{
  "n_layer": 16,
  "head_dim": 128,
  "d_mlp": 512,
  "norm_eps": 1e-05,
  "positions": "rope",
  "qk_norm": false,
  "attn_scale": 0.0884,
  "lr_mult_o": 0.918,
  "beta2": 0.98,
  "warmup_steps": 551,
  "schedule": "cos",
  "batch_tokens": [32768, 65536, 131072],
  "seq_len": 1024,
  "z_loss": 0.0001,
  "train_tokens": 387800000
}
Each number is 500 + 25 x the weight over the matrix's rms, rounded and kept within 0 to 999. Layers, rows and columns count from 0. Numbers have three digits each.

# v: layer 9 attention value, 128x256, rms 0.0452, rows 79-127, columns 96-127
# o: layer 9 attention output (transposed), 256x256, rms 0.0447, rows 79-127,207-255, columns 96-127
# gate: layer 9 MLP gate, 512x256, rms 0.0553, rows 0-70, columns 96-127
# up: layer 9 MLP up, 512x256, rms 0.0525, rows 0-70, columns 96-127
# down: layer 9 MLP down (transposed), 512x256, rms 0.0463, rows 0-70, columns 96-127
v79:542496522530512505450467510491492496509526486486523524499471505484468495555518437502467498547501
o79:464521540489475530530480511482490494475457498495511541496473544509501474477536485516490514511563
o207:445525527491496505503492467487481493472469475461476536524517542495480461529493507498510464511548
v80:499484484527528520465494452499524546470542521458489481512467532532507523491553490510527502534485
o80:498485466493518482549509516495538488523473517484509499479498531500515523523542479492496466531472
o208:502478499473545523477492493491500464531501522519523544477485483491505475533551501517469467535491
v81:466462527495515488501512474522490525516529484487552485495493499490484504531521466501521520466492
o81:518540506466525495490527476483518452509487519508469479510493516483511535496456533443470484480509
o209:538519514504522526510547529518490457443470471476489456512511514477532501489508505497539548470499
v82:465498481474520516478514517527480462500558484500497460512481520500531501434500489463538477489514
o82:502469469521470494522464501508469471537479507503495476502503478525458515488489528507515475484491
o210:522472535501533512504515448493484537524506474524474475490500460480479508488548534475455487482533
v83:515552497485486460528489491553508500511517467532483500515511490504514501482491514484514512498543
o83:533463518488534436452508487513517470494524522521457527505485472467515511525504510491537504467538
o211:493484523502498441475542526496487549483490461500482476488521486474440514514478533476524496468541
v84:531463458493440493497482464474491482513495504491474514460515537485482510474479532536510518510497
o84:500484521470489539514507525482482492424477544473501539545506474484524443495498470533492493533483
o212:532493520508473536480517506508471511514517538485534529475527533455495479511466534506469523511500
v85:552513539506473516487520475541514508494510534491521480490473488473519521477494473487503519524505
o85:499495507459529500499451478494483541488499474497470516510503522564495539487526516449512505489528
o213:494520516526501541480489488535466489467515540488487510510479461532526499517480494515515503488490
v86:520508491506477501501495490500526509509524493503477533512518483464492498533489460508549536505489
o86:461487492525501524481483492488506535501511461553498472491517466523477541508530490510560463523485
o214:475461463497492482524511496516483489490481519527506463455498483557450466491520505530499484528500
v87:509476487537473542557517548539495509500526483541468525502524462516487531496478471456492495534417
o87:523503479511533491546482483554508479469520570451531517489487460508497445527531487520529457517547
o215:503521515530508476547487484471491488550509541497490483502483499494464467482469494450484520488533
v88:550468479477531498487509527485491497520510507502514514501499510525538488493564530472528512482512
o88:525456501501510521491498502473474471512465497493476510457520462539476514479499471514485497510511
o216:531516523519523528553494527508494493468523539492510468493511464503510480504518527462488504490513
v89:541499503502531461493475473500486530482492450500471483483468472501500466505463512536489515517509
o89:445501498524520480440539491503522545502460494539467523486498495529472492539526494463501515529475
o217:443475495507530523502520472493483512482540508544517507538470528560487470526506481495494534515457
v90:521459480506502498547514537516492542486519545465494538497463439475505465484550516553480487492530
o90:507511479492469513494468477460508521498473518473478539469509514496449511530489487533514468498508
o218:506504489443480481469522506518499540499493534511501493502515519485453497517495503489550488522476
v91:525480465501549479504472504539529528495433523529497525485537525508503486495495511491521546487565
o91:491494476492491477515528501525478461503530522484526487465521492498499507526480455541509484513522
o219:496455520491486524517557536508490494497488486527459485455496471474516495511505521442472528473475
v92:532513512514502503484493513526497485496437476521523495554502482464517505502486527461515516478513
o92:469483449512491513490500493523497480518534526464521502478543502514482496479494502506514505509481
o220:500486458520490504512428520512512514487525525476482496467488491507515487512537455497496462516475
v93:513501460483491511476470541510525494516525483486508499509533539559508504473515557538510487515540
o93:513500493536535492487536493493454508461452495473510473507550546478528493456545468534454511505468
o221:486506485497506520489522512479497532464484496478531461514508492495477496510510487485485458494542
v94:502501528504522500481479527467502474511489495519452506526537530494505508491517447491472510542538
o94:464543495447501485478509494511473498491488514492471470516503496486514521488491515469503541498526
o222:510582505486549494499492478509489479492514464554474497500484485475532555528530542476526474478477
v95:486518515527554525503455539492510502489501479483473481522519486531501506479505512528514501524516
o95:500500538509493528496525504494513483508533478465530521510506491488493482505492498498437520468498
o223:501507521483560493523444521522490488475441535484474470496509563485496502511515498484527482484526
v96:477464510479512521495520515489517538532512531475525480481479531491526481499490464477497519496502
o96:506510561514507508509515507471497531516539462508460525534446518489485538480517513485486522499541
o224:537482472463476525480465525514480484499535516472490501519458501531528485495506513504497499532459
v97:515495511544498527520445528511499511500522495448490474520488457486455491473466436487541483515478
o97:457511564460494572495533505485526514529527455484515527541537500481513492532504508465537446507475
o225:498505503515526518481481511489502469448531487501462479520488525503479480485564497550497524471473
v98:490515519462447481503478523518456482504493496515500537519523498472523472508492531550505484538470
o98:521519466507539538492486516496512538474498467465481509498548511525481464488492506460503522509525
o226:495503469477503497466464504507491511534523487525504529512486461529472502526546528495554476511496
v99:526503492514524493460498547512497465553509487493470509475488464528527513452484544478521492507521
o99:502494494535528523538496522496492441506507498475513496496480477462452527509467491503507437506510
o227:538519468517509492519499500534509459533497536524512505500536500456496496496498483487469509490535
v100:468486479563460515485463472469480496509517528486526566510491490497512498515515490526488494530463
o100:557490483494545517511516506513519509505472526528489516523503484490503515525529506457542499508498
o228:510501475500482482482512471475472512545498508505533466526502518518463526504494500483483481501511
v101:528462500499531521535501512545510483518510534509484504500476491534501505565560498536541474465496
o101:550477472561501526515538521496488504526457497505486498504527528509503488492510451498517500510480
o229:506477521481545520495487510567488493525450511496493492509497431530489482489490501496506473470496
v102:548474486512537517499490441481490483499550506478470480511512500493482495499505522463514493504494
o102:492505481506478490476464549544535509467516522471500483453486487528510498544570489513486524528491
o230:509499530470504509517455493530483450498499523454500494458520470526518485536473508486498517538497
v103:516499496496492457490497532472488504500476504505477532495515534547541497470457493528465464493563
o103:519505527484540463489498528501508481478476493457539483471508520464495494482466503540473528487511
o231:508534490542469476500514476497507502515496502510533531479472493492533532497502516470479514482509
v104:474500557488533457493490508460487471504501472479522522490505520469466512495480505477478475452484
o104:535542470520514496486556480488502511487516542542519486474494534496485490503483500490502520469509
o232:525488520496499531539518490453493503491520513490488502503541575505511439502496456524510542498483
v105:529496498476464522509473487466497469502468469540487531498527510492554494469541523541506485485502
o105:529541494520478511468493456524446483508472503453498498474532547470490513477447480485473485505531
o233:505512553524492528475473523503496487493475483468460520527531520452481465520425561469517472499531
v106:477514478533473551469499549468461476457508504528474525492507524471506497528540475502482479492511
o106:546487502452512516471512534493515514531482458476543493519549507510493491504485495482514484455524
o234:489497523494520479497491449489519534524527444499501472533470472475482467516483562534514512518494
v107:471470486544509476493499448533518511452470466500513487488482485544470489521465552500509480506498
o107:555482521528500466499497522517485511452495518439499501495495512458485471488511483505503467482520
o235:528498530484478519463515500560520500504494509481501500500517470492500506496490512488461466526464
v108:477534509504461482480552460510464523478497524492519514506512470475503524467490511487530476478494
o108:551494472496507516519541476512501491491515478493494479507513514500486479488452531459493516519497
o236:493465496458442473507507481533467509474519524515491464497486496480538471502492484455511492464468
v109:480480470481526486469490503475511483498487511518515478490529482520480523503511551524500523473461
o109:507515469532525534482493532481487515469509506527519501511470539511500465453485518507483496529475
o237:557474537495515506511483521508528465485468494472532460476509532539496547512510467502475495502539
v110:451505499481518512505498516485478526538531491464489452522529512504524517517518453483541515487529
o110:532509505466524481470515494508506471465508513506463523522519461479522525487490528441522519516473
o238:480488482475540509492444508524523490487504462505453462506510455480509504499520509462514486493537
v111:483498528467487514476473526485524474496535534512549507523468487497498519470455443519458522496546
o111:519503530484494457490497515505461524542507466521455527471473571535508547512492492534480469471489
o239:519501499547513523535478481540455481484478518479488482496511526560538532511472498548516492537508
v112:475525507542532502525482528481521488456426455540539554488474491524480499509534534493489503510484
o112:527494484526503474490465476466508473501511533458503543489513495539473522495483498513465432553479
o240:516510513533475451478500534492504522545505476513486517499546503495491489481511498537482486536483
v113:541490472533537537483479501548519490487420491480507520515477490497477501519533487504467535487507
o113:502491470495486493460514496525476511543459555534485477487487534524505514521506503488520498443537
o241:514491542457453516468497543517491540496467484519472486505484491504436478457471504502509521475517
v114:498487492500489466501589472476492476508506453499526495473513518543493473503548436545501520487482
o114:520538495559546494458467512506451485471490458485477548461494559541438524485490509508432496482486
o242:535511558510513499490516509501489466536485476484512499482544502460489524483466498524511469538485
v115:511528462465485501507474462498520493485531496509514497473499559501444510463535486497531484531461
o115:474474514533475512524507509505505514477468527504513565538480532542516467531479458545483560522485
o243:532464539507520493500559523462518531503508470455539467524537503478503522505419547481492554492504
v116:439523501477519467497487527554525533517455498523505483487494512437508517486550507477525473520497
o116:517510466513485510521510498518545502506498495510466502480497510493551484500479483505489566484481
o244:485485489496536487494496512506501487542463509520527545492482499494490548513551483509498450452463
v117:504515511492467498498528526491509509462467498511475513476484489475507495468488512483544526493470
o117:477487506507494538511490512522529466553542466479486504528453522559499546497487485503486507530497
o245:485497518501499510494488476496484516507499504499478495545493492500485524498473514473490546558506
v118:542534494444515488550509503523509510451530507510467470472506518492475513504547483445512472486544
o118:522530487466485531506466480528466537474463500480493541466443522500489529477492477482559495499467
o246:469494509520560541516502510486504510524499479465528534490475501472496506521519520508497525507484
v119:463463488496446536500487486533516493471493495514486467493476514523479476486500522530500513456550
o119:519511508541524482477535470489449488510421552445482492507529506478496453522524513490526493492500
o247:511517506499490486486526511529489523481502495493465490505515468505467461542465479473525520496524
v120:475493536542532480529499545530504520499466409517476487460499487458503525496479491528492463469520
o120:482534485503485533494543481503515502497535464462504475510483459479486554493476532518507502487491
o248:495505510530494513500509447527532480521436487453487482518512488486542506511523554484493521539528
v121:481506489455507487516463543476440531550500517489517539484508510473463520506454492453486546516503
o121:499481500482465501545532536485532461490517508485508494462502521476511514512489518535468534532507
o249:539477490482503492463533498522514496466480525469535533491496555496530517518517489531471543520497
v122:469502506522505485522483460480527519473496542514575516496530482544472481477503488476441503510526
o122:548469490543506474494468502474495468527507535523541536484434511560496484503508454547526531550533
o250:505496497510466514569488501492496520479489523469534525445482550511542519466494506501488484517477
v123:467499492466530512501514477453486500518506586467563471503470480474506524477504472515460481454531
o123:497502472472480490546510477508472494542494508518489517482484525486543498499537509464474489520473
o251:534498513482529505473483485501478522488485491501500503477539496522573504499491470489523472477502
v124:507492482517474510477460514540559470540517541513551511464510486526515512502479520532535486486517
o124:502504527487531507515473516499470539513474485505503457486516520525486499474474483521523530497479
o252:545501506510506453458508499501504478491481534515498496498556532477491511501483453512558478535476
v125:507477486501464522487503474491499503464489520479516480514480504434457482472541556443505490499484
o125:494472528477503556505468513488483519522473536454497521493461511468495498456481478511536464505520
o253:510482553452491582473465526546482488485465555454514538537462518486496504533458539485480458463513
v126:526477526512493528482541470426540516476518496492490482493484502457470501500476545451527481503465
o126:476483526482481550461498527538489489538486526488518506515492465458524450531502510496479514470475
o254:496517522500513529539476469461502492492531540490505512527452497502547474521547482518500532512502
v127:485551489514517482473476514517469496516516510524468485501517498505504518470474493447477509498531
o127:524499520487512484511524542544528466539517504547493501512500521484531498504478534504484506471517
o255:505522540452531451477508486546551497512488504546517450550508520451514536495479541506488516494523
gate0:511509480497502464494488513479481522507465469533491531490502458510465468533516492536504431478496
up0:474482483542518490476479528457488508485475484485521494490478501538515530492493525498481479502443
down0:466515456550474489505472489487459518479513530530454455488527464525504480505520484536519487507503
gate1:532483479503500494494476479454525506512527475550542498515452520519481513484533556455547471476536
up1:515480476462526479509475521522481495480477469483499510495514505464503457494540487484504519454482
down1:487522482499523489467456534502520454492490496548472510527516525477516478477538561499539521532483
gate2:472483504469506509498469526475476500527506540470470466496512514506454479502461490495508527482486
up2:492480500493485501531474505514463553495549517477479540521469523567520542500512442521504485464505
down2:532483505484491510520511464482538539521533494504517540507491459526458452534529491529553435450483
gate3:444528510536478489466496529512514502525502541478473492509500503498482472494499486507498477500486
up3:547473496527550491510483492463485505519491469539530476503507504510494497519494503484537536532511
down3:488483470483485458536472464470474512506469469567521471496488514524493506507475497507525476512513
gate4:468506503488479511512505500500509482470471465460516485485494470464483492475500479486483497514524
up4:515509491505524491492488514506509491601517485510466498496472518477508526472470510539544526515466
down4:541562501536523463523456499494502493503496544527426480481473517518525495465502516523500505516507
gate5:506470483553536473533488512497536507503498513514529522452512534492480471540491478554455486446488
up5:506513452526486497559479482453493517530467502491487520490473533527500492498468503485534516496490
down5:520481504481481508494506497503517475474525508517478511507479458487534495532474513528514500493476
gate6:481507498490539485518521454555496484456482510505486493537496472448517494494527532539474508501500
up6:515502458552501482541527529453480513494485516471521425468494465523487513519493502505483539521546
down6:564527475528513463485475487492473501507499486514520511496515534472487486500477471544535499520513
gate7:485490517486502484532492472498465505508499523501489486509523506498519468526522508501501522502518
up7:515446503524522468482522494484493472553501489491492540442520466505483523492518535516532515518511
down7:503563494492548513522482528494528492497493485481501463508512478528529515497504524480535452492497
gate8:508524484481499499492516450538470495510500516506520508518491510483466483481497465534513541505492
up8:513534492508485522498497508506481495470516566488514504490513539494501530484473484565502509501474
down8:528482474518484534520500533509472468535490490481521495517483511502510490515520521477456484521531
gate9:529470442484551480503542540479507428456468454498480497506537537493518512543522489534487482534468
up9:448509507465510529517449502472516540479494525518482488535471533481493474504516523488470510515578
down9:548467497514534495539532522496502477487507491504517473504506500538533530466506475535509476503514
gate10:485520532465496497500506481515533497481578510478494514509522459516523444510544497517521494451482
up10:504458489458483468536524472532448475512476469518474496507445492522523487507491514487494497513510
down10:489487451523502491494532478505506498519536582481495486502517504549498478512523505458535496515481
gate11:541480487511466492522521498474489495484510542526520466460512530489500474499527513496485526514504
up11:503520498475488519515448509517471499465494512450490496469515504458523524509511514494495509516500
down11:479563522519473517469513500485474486555496521522466475493487469520491517496470552535542483513475
gate12:504481470509490468512528509510499481505477488496481511511469505505484492524477487540547499458485
up12:525479521520471489484535537536501466462506490454506455534493507464483476524497479537495502515477
down12:504492456460511525457492483498488492485487493506452527498488486471517501504510476448496505488505
gate13:497500461451461509482527505523543484491536494555463507502489527458506454529526502505476498440473
up13:499475503510536510535479472510488502568483473511497523496477466530484478503500456510462481479533
down13:518526466536554524504502481501516460485476500525502513513545494554493510532533502519481498548487
gate14:511466509523513503514504514535494496527483492493545507521475535485503467501481518475467457512512
up14:512511486522487483510522511488501514529493508549515491473530510509530519486503481474507423458540
down14:530518480499486534505486473496511484472533493512513472485519473529536534547516512465483458525485
gate15:497480495504492474478515517533481483485504489546559494469514493500505508516484490504486476464461
up15:525506455439513512477472429520573527498436469526499488514502532495513512502503502486497489484482
down15:507541460500529471501489483520486497528535498470518514490537490438519484479505492512488505469510
gate16:518540481494487466466495514555477494513480479522481481483488504479435491469486531501516489484494
up16:511509503501493507462539532498516500532506493485503551510489501537461470517496484528527478490490
down16:494503463525463439499511480492488520530495491492511535531508490495504441519479482478509528546491
gate17:506530516516496519497525538517519541521506489507500585541506515523496467459458486465499523493537
up17:524474494464504489499511491487461471447519494469550501514501518450524490518520497499526523482524
down17:480514478480494467496537492512536519536511483513509515484474493498510468470520478483514481511467
gate18:496486495486512483493504495505482509536513506490506480484480505499445452521507489527518495475484
up18:503452497476507470485528482546491538509546509488482503458495497546492488534510505510482531469506
down18:457443484496516486486476512504467534490539507490485520509525489513494489528542526510507508502480
gate19:462540478503481471522506583522477477505482482504537485486458507550482500509526490480540468478480
up19:484489498510516435490538513489530501464497463524465514534510482504490491493513515464487519572469
down19:467497550506524489507510486441476501496486465488515491465456497502517494493491522506476498492497
gate20:495493479523498497457478548511521504515489481538510494516491489518474495449489514509511473517469
up20:526443483492515503494506521491507492490484497494470522505471500512512524473524504509482490516452
down20:499493497456501507538524481475515483545490530478465542527521486511509514528494540485473539520509
gate21:518485509509473499523498485498540463542543492516537448481522465487507482481515490498466542515525
up21:515522510521488496476513505513511536523419490525528489500525511499489495525475524510513504505474
down21:515493533499533496467521489517525507511513449492484515476479477515472500489508492514496531521465
gate22:487546501536457523464505532510522531497491484525499510519517509493484491490512462483505570475481
up22:544488486497508461537534485550486452507499437484507480471500502507493489519499489431490510463484
down22:534501501523504474530495549507474497463459497485488531503500521536474511485492478495534524460488
gate23:490494469539471490522465500481502469507518512527513507496493509501546488507500492504513515491496
up23:498508561490477571456447523482511484520494468465532529514547457463531487465504500561495458493523
down23:531484501499468503505499520520484503532455496483490528535513538487501507502519462485508523513510
gate24:512518475488529475505463443483520507471524522497512438475452454525491463483440486480497503483504
up24:481501472522507541485464529510473486514480519566510501536530508549480489522530493511468509511517
down24:469526480518485485480511494549492494491478506499522473523472487537471518517480522490499496475491
gate25:529512498496526457471473522481493503505486533521518484506525487513500506496522490484507439502461
up25:507515505507470522473478529480455510475483486498516534521487491531532489493485457471512456468538
down25:455551460468510524512469493506511515470488491467510508538526514489500449487511514498519529517500
gate26:497490497493485497520492492527517471516460511470552509488529510521485495516499488537530468521497
up26:529496487495501463531556477497438506488509527525515495509482488546510517489509534418512532494489
down26:492485523510480456499499513441492485538498527485507527487466517498479487509523488445507444471489
gate27:513510505521521543485517484454506446495499516543550506582492522487476445516525508495504500476484
up27:473489556495487513525497525497497431485541521521487502510533521480539499525524523513504516446500
down27:512479497522504476507501511496519463504472508503475511490547505540544510502506527502499501460484
gate28:453519487472485516488512524532492503491451456538532512474520509492509498507501506456486510518515
up28:516524513503502505500544450487524489522500530518503477513492477499479490477497491510515460530492
down28:512500493523545457504521500495509495484554506508506494489452524444510513519469487517516516493475
gate29:513526490470469511495497509510514518511547529483499501554505491516510518510458466543533481498497
up29:526545498470498544479477509481516500523460495493514509564503477520498533516525503513507478484536
down29:527469519463535520527479474469532448516518490479497498518486534504510549538537514444510509497501
gate30:530509483465511493519477501479514498532520506528515505506496480473531493512485491490513503519532
up30:555511500528525501514521535519470514475528525486520494543538484482508503476517520493512522524483
down30:454522479518448468510513490511517493527502515492484526481507527504509466457513494515513495525530
gate31:505521526501546485463479544484486569464534489579473474478478508566497496439494497472526483535526
up31:488542489504473476486494502477519472460543540486544503499546531455540493525549513553505521454494
down31:482506449487515524551498479501470479449534553501486483510492544471485508518520499513503484507526
gate32:530475485491553511539504508477492451511534526504500463504496550495471509542495463501517452466533
up32:525520478521476508490487503469509570472505469512476498486512469513560527490498547463514521494508
down32:540538470534503515504514519515514504504524452504529549525480471500513495519514559470521489500501
gate33:534535477524440453472508530496499545472512450518474520499468523537492497524532461536515482456472
up33:512545455497476513550470512501523466504502483498460498493503462479562487496454461504497470485526
down33:532505532526586465521495491474490498532531491526458531524558479518507500490508491504526468536525
gate34:518526524505553469507456497509530500473508456483493461523525471509549512501490498511483510496499
up34:519471496455532467519480465502486537511505508471508469480539490463516505519556538515503483475498
down34:466497454513504489535470501529483489435502478479482536501530539448508534555471512516526507477496
gate35:527506504516527504502538464528471516482509461514532499491557526498499519504473473462469489458466
up35:524495479517465457471486551518496517475500504523483455489450522485485508499504513482517519557475
down35:475504471493492506551486477482482497459512533452498501441511505510513503531490536442506510457542
gate36:505472493514493504512502472509465490492546513515474497531515495460514457545454496460464577514541
up36:504540494504501476499466490479544496523507474480522548501511474450517482511480480545527509541499
down36:550503494495514528551491499510522491559527524511478503465515473486521496528536536481487519514484
gate37:507518473480475465485477537508506497531514483492525458530502511502487489499499508507541546476477
up37:473497533493448497527494502486470537512525476508523509501499537504518476520552522477492558483491
down37:517506496516483471488515516505515488522467475513491489495530509500448467494465501486494498530517
gate38:524525483491488471508489507506520506535508481481511486528456533514480517508510477533519476467501
up38:482511486516496500520470468516467474514527524514537499476498504514472498490517475508510504469527
down38:511493497517483516441478524505512536525542521495495512521499521455442456480544468473480507513513
gate39:506505477565538509521497499527462519492512498515530443521541468480503473545525526504470523515452
up39:507465553486515538524520455470524524475543516484509494512492535554474507491494483484499474460459
down39:510511459504450501528483437456508517482511471510503538519487520491501488508525468512507490501501
gate40:465503536497500493507545477491543490509501525491502486530504481505465468520501454528488523526506
up40:506548525536486503511532481486573503474521542520527512496446525484485507530451493513458481495503
down40:514495503502489504554484491511491497529507457504505504496481554452503497483516490504502465469532
gate41:482494497461471498490453494503524541481457478519509517524495479504504498465503547502519503571487
up41:496499512486470461496494482510478509452545483496484489520437522552506490469519484488501519499496
down41:482528465465507481515518493512494478519490511527518506482519494479520539538438461497500481504513
gate42:537518508506528533501549478483497476460525525525516492497497517504461457461512466516477502514468
up42:499537487521486494529493530463538484532517498494512499513489496502496488539500517539507483490542
down42:535493528494503507494429475509514503463518499508503519423476549487502513495508495510481538492466
gate43:496463554512520474506495526512484510513510520489523559536524446461497451501527469509489476535492
up43:488525531493439470502499525521501499519535504522542472515459505487443500517475495500529479528485
down43:492506518529486469525568483525462537512465477502502477506515550440563477490486469455503454499480
gate44:490464491509484470503493494483482480518455487513504490511510498501499471549506488483506480476511
up44:477494528480518475453515475513470498463498526476502521530532533509499481518528494561548488536505
down44:536459437491533490475492500504485494476487492521498496498523495518498467530487483490560529541493
gate45:540526499514469481494494533523534477512446486477501478492522482514493486474548562504480511460505
up45:486520511525471483475507490522551468470507525520490432520515529496473504430521474491477490492504
down45:500507520526529481545553486486528501548516499461472485512476547496487558524482466509525510502509
gate46:443523449457457445538520469479499494505539496531544471484461461521513509510519489520491479478492
up46:485466512488456521544489483498559484548492506448521485526496484484482520539485498528531503532529
down46:513498522502520511495543567479514481517443460512479457469499545491488524487480473466518520498532
gate47:467497514494524500464507490505491509475521483517496483487529456493482528495493492477521505448485
up47:505522508533460519519493560519485520464500482505487491489493505523501517481494502482513465504510
down47:484508457500517518506520528483516520539470516518479511524546500479488466514485486506529507464493
gate48:480547532473537503473491501463506475512507474511502536525514537471486447500466491467458500473513
up48:527485469543492488481547500507492521467515507505513521473480467490459507519507470506525492452447
down48:500506512509501504474518495488494473502503494484505506491485460485477503492502473523491465476522
gate49:485481522487493475500527485483477518501489501521524522462490484477510448468518453478443498497442
up49:526486503449454477493483460474477519499535461523478500512455511518543480482473501466492515468478
down49:489522491513512520475499494504529509501467537477491485533526470506487530484461513481508443547514
gate50:502478455516498487525503495462480505428514484487519504527492503475517490509514521529505493507473
up50:501534489520491497496525489485482478511527460511549535506496454520502511478516460468533496468500
down50:495501482519476467472490475498493494515504477531460497510475455543484522484486476499495488490421
gate51:474517547514503502530499488521499419494485500538469523562483534506549437485485566442533454456491
up51:455508451460495487481472486511502551516548500490533523432449441509477565552547469514490549510485
down51:490494484492485493500491479481465509510507497477526485481463459497477504527490476496519525561527
gate52:500498488519473560492490529500474507475485485519494472548484488505439492463465501512468501484527
up52:558487509505515520481451523525420525538477474465507497451522492458452517465493480515530495533503
down52:506537518496503491527482486462484506517494520523469489495487473480552563488497529464527492494493
gate53:484521508533501491556521495482468481497520525513475466486492519474523525535453520517510531507492
up53:472523504518509479521499505480512499484519540524511470527473528507522488498489499489469506459497
down53:479517528510514492525511469528472537494532439493463481494487460474486514525498526528468559521468
gate54:500496499467512490480521474502477494535527489517482489488503495508485513551489499469484506457530
up54:532500462524463497529509524496456480512519546478498472522545502512463482479508477501461502521476
down54:511537498457532488492484494480540481538513531526519514488473519464496477491527497474497516446511
gate55:472475487499542478459520537516526501465477472552465476508495493494516463485489484484528511484520
up55:532528492497494506450473526487518477480527502512487526461462501500490485502495539484504527523538
down55:499533477556484491456555488484505550485464495477481520468492458522506462536488504504496515506506
gate56:494518461523495485446516512504481500480528490489466505490460538512497544484493513504545499532474
up56:512502499532494491463495487456465496500564482515477464529457530486487516492522532493513485482521
down56:474516484481509495490491504510481498500474509506487488478539483505503498518521452497508530527508
gate57:492523442483503475456474519491509506506476522520466521504511514462492517552537488502519480481476
up57:535481507469487544483484506529509492455497499466535509495509505493491505491526490480523497489492
down57:484543495485512520508583511503484485493460457479484516508533530505521497550488509445474527491510
gate58:531541504534470545489484522508495521497467500489483494494493543537496514485478469519479492476442
up58:511519507526471468482499534467522492491542479515498536490490530535481504496501452493569472502494
down58:511518479478516485561507543484525504516527514491459458522514545510501480532470517486474491477536
gate59:481502476463470494503498489486505490506549520494508484503493490461494501512460512510485531551526
up59:490504507513499525477505487516469507486486495501522483515503517500509524478491495476529478470506
down59:507538500457496520467520522502543490521487505503515531506578481530519490516500473496475515502517
gate60:490509482531499521477467481503505515512446468499537509528518507496479473493455488516511438497502
up60:431498482530515452510514521512492460502454473474475440518440501503485476495541554494456514501488
down60:499514512467482560502501519500503563496495496470528498517497532484516483491470481488487528470524
gate61:442529501508523495494487466476476486520528486494528486461531519504487483480520513495483488558544
up61:478494473445531486494511482480518510502472499485470529470492497509463520502501565473520457480491
down61:525498504551485498485514514450484477479532526520503531451509507530428482505479497516486510460512
gate62:476486537524515459492487478504517470477517485517519502499476546525503494456527505526513530449523
up62:531517468496525512546522507495491496521471538481497482458482468448492502536476449474519502534499
down62:529513529532479539502516479498509520483496480511500485493479495509539463466498463508493479491468
gate63:465527508457498507486471508462492458477488541486497467532475481479505494502528508481478483463530
up63:517566512467515480524468522483512496553491534486475489487528531487478491507489483543519482503480
down63:503495479470476505524495494529466495532510509499492502513509486488521527488499502470510464547475
gate64:478495499528497521529488503534518480478530523487523512521486499475483481499540515508457524552505
up64:521526512534486498513512537433513491477501458492491534513484484492522520453517511525489448528482
down64:520521484483464500553501484492498502502480483486540508515483517463511490518482488481526459498471
gate65:485536526478544461494463490486517464522511463501512494480493485499509513519468461529520460477512
up65:530507505517488485458479454530475470514493486472503473517464464477540506498490561514488485505483
down65:533490471509454494498519510482518494486459473543499493497502490470487480520508494491513505491499
gate66:511523497506540459512524517524524509513467502509500488451497515502512443435493505478519489481463
up66:527539507518527486491531444500461510492525517491482494466532525458493495514553515474486508513527
down66:528538505523480512494536516511518504488534434443484461488531512503492482509487534491459559514528
gate67:538493529526537480502512506504480496512507455529480488505498482472489473493495502478444545483509
up67:529509500490488490470459458481474471515467466508519560547503506484522485497477462437477495466519
down67:490527487471518507494525505483484486492540508479489518509491516509466506486482491475542484476515
gate68:489486476481486531499465476493506499477516511479542522470514503514496498490476510506529524468510
up68:537507526521469460446504521504464512504471535518493500462488507522521512488454488527491456520490
down68:499493515504504517505494478472490476488537559481473504504498494504511520482483498461507455484506
gate69:521523479552518479507487495454527444505523506495549510473496483489488477556528474526519492512490
up69:562491440519479497482490515475497529527503493545497534515486468532455491513496515502490452484496
down69:501529500465513480485516517493493492465500530469519469500526470470521484500525488522495471520519
gate70:462502473557476466469501509494486517483520527480492494474490501487511492482478491525492505478488
up70:507515477537488520479505548523500491484518513520470479521488528479524523480460493513484510488473
down70:494475525505485532572536470470511487495496500504460489483518511469500482518505506462485559519506